Part of a small language model's weights.
Size: 14 layers, vocabulary 2048, 2.59M parameters.
Architecture: RMSNorm before each block, rotary positions, no biases in attention or MLP, normalized queries and keys.
Training: a variant of SOAP for these matrices, 84M tokens.
Each number is 128 + 32 x the weight over its row's rms, rounded and kept within 0 to 255. Layers, rows and columns count from 0. The size above them is the row's rms in percent of the matrix's.

# layer 9 MLP up, 256x128, rms 0.324, rows 243-255, columns 0-63
size [107 110  94  92 105  99  94  93  96 104 101 106  93]
[[121  71 179 173 153 141 131 172 124 150  90 156 115 107 176 165 115 164 123 117 130 153 143 104 139 117 101 156  62 184 142 103  70 140 160 129 106 154 156 117 104 106  83  86 123  82 105  98 145 120 146 108 152  96 119 120 161  96 112 118 150 149 123  79]
 [104 108 110 152 141 102 133 112  77  87  73 149 120 179 137 156 157 163 176  81  57 133 160 148 115 108 131 178 107 118  88 107 167  80 127 155 152 116  98 104 121 116 180 126  94 133 177  83 115 104 124 122 138 157 109 137  95 153 141 137 103 214 115 153]
 [ 58 147 169 116 105 174  99 121 115 142 177 171 133 146 120 174 135  52  88 105 176 121 149 102 133 120 158 106 121  80 146 107 115 158  74 120 157  94 149 102 105 122 134 101  63  86 185 109 107 149 129 185 154 154 121 123 145 154 136 141 176 119 118 105]
 [ 86 119 193 164 189 218 143  84 142  97 124 151 176 124 100  88 163 101 103  87 164 146 118 101 122 164 190 231 136 154 157  99 103 133 122 130  90 186 167 168 143 148 122 119 169 162  91 156 169 142 144 122 149 121 190 106 133  99  95 105 119 118 141  80]
 [177 187 154  24 148 159  56 114 108 117 171 136 145 173 159 103  82 134 129 121  96 110  78 130 161 124 138 106 148 132 148 133  97 123 128 179  97 126 165 122  66 174 108 139 158 112  93 120 122 151 116 116 101 220  98 157  91 130 167 145 161 148 121 119]
 [ 99 184 142 114  89 110 169  93 158 135 126 100  99 132 158  66 166 157 104 147 112  97 174 103 151 143  75 139  98 129 169 154  96 101 135 175 128 158 130 159 118 132 137 108 145  73 141 117 114 176 147 166 131 110 102 141 179 105 129 114  85  94 147 102]
 [106  70 150 102 156 113 157 118  20  61 186 131 125  79 136 156 194 126 141 157 167 105  95 129  92 171 130 132 118 137 101  98 127  76 106 108 170 125 124 152 134 125 163 202 150 165 168 122 170 133 133 116 123  81 115 116 182 175 130 124 124 101 133 180]
 [125 131 157 124 125 121 140  99 133 117 163 165 114  73 133 154 135 100 108 103  87 181  99 140  52 132 141 140  69 177 166  87  93  73 116  80  92  88 136 149  77 121 128 121 161 104 128 116  84 120 153 151  97 139 174 137 154 147 118 127 149  99 151 127]
 [139 163 160 133  92 116  93 191 151  79 127  76 173 151  96 119 156 154 147 116 136  75 142 180 128 129 118 101 171 106 163  65  96  71 134 164  94 132 158  98 117 139 148 137 110 165  94  83 129  87  98 169  72 119 125 149  59 126 104 177  45 135 130 169]
 [161  82 110 175 103 131 186  78 105 142 112 152  92 139 108 120 118 159 140  97 127  70 162 100 105 131  78 137  95 102 132 205 129 112  48  91 140 174 125 169  81 117 138 142 136  92 166 112 162 127 139  89  98 129 102 137 108  88 126 157 150  78 146 179]
 [162 127 122  88 140  99 157 127  73 146 108 186  94  66 124 157 104 175 128 132 158  97 109 124 151 128 140 133 128 126 124 148 110 125 172 156 162  84  88  38  69  91 119 155  86 156 130  86 145 179 147 136 122 183  68  86 146  82 138  76 175  59 131  92]
 [157 131  80 142 132 157 143  88 147 126 105 145 106  84  90 137 141 116 180 100  85 137 174 123 114 165 129 132 199 114 191 162 159 138 120 142 149 100  95 147 173 175  73 137 161 128 111 157 155 171 104 171 156 110  89 156 100 163  98 119  68 113 157 129]
 [178 122 158 141 140 151 150 101 183 172 104 136 141  54 141 138 169 144  80  78 133 124  97 146 162  92 148 101 156  89 130  72 139 140 152 125 178 145  77 100 106 172 115 166 141 141 195 155  94 147 128 104 113 173 136 151 100  62  82 148 105 120 153 187]]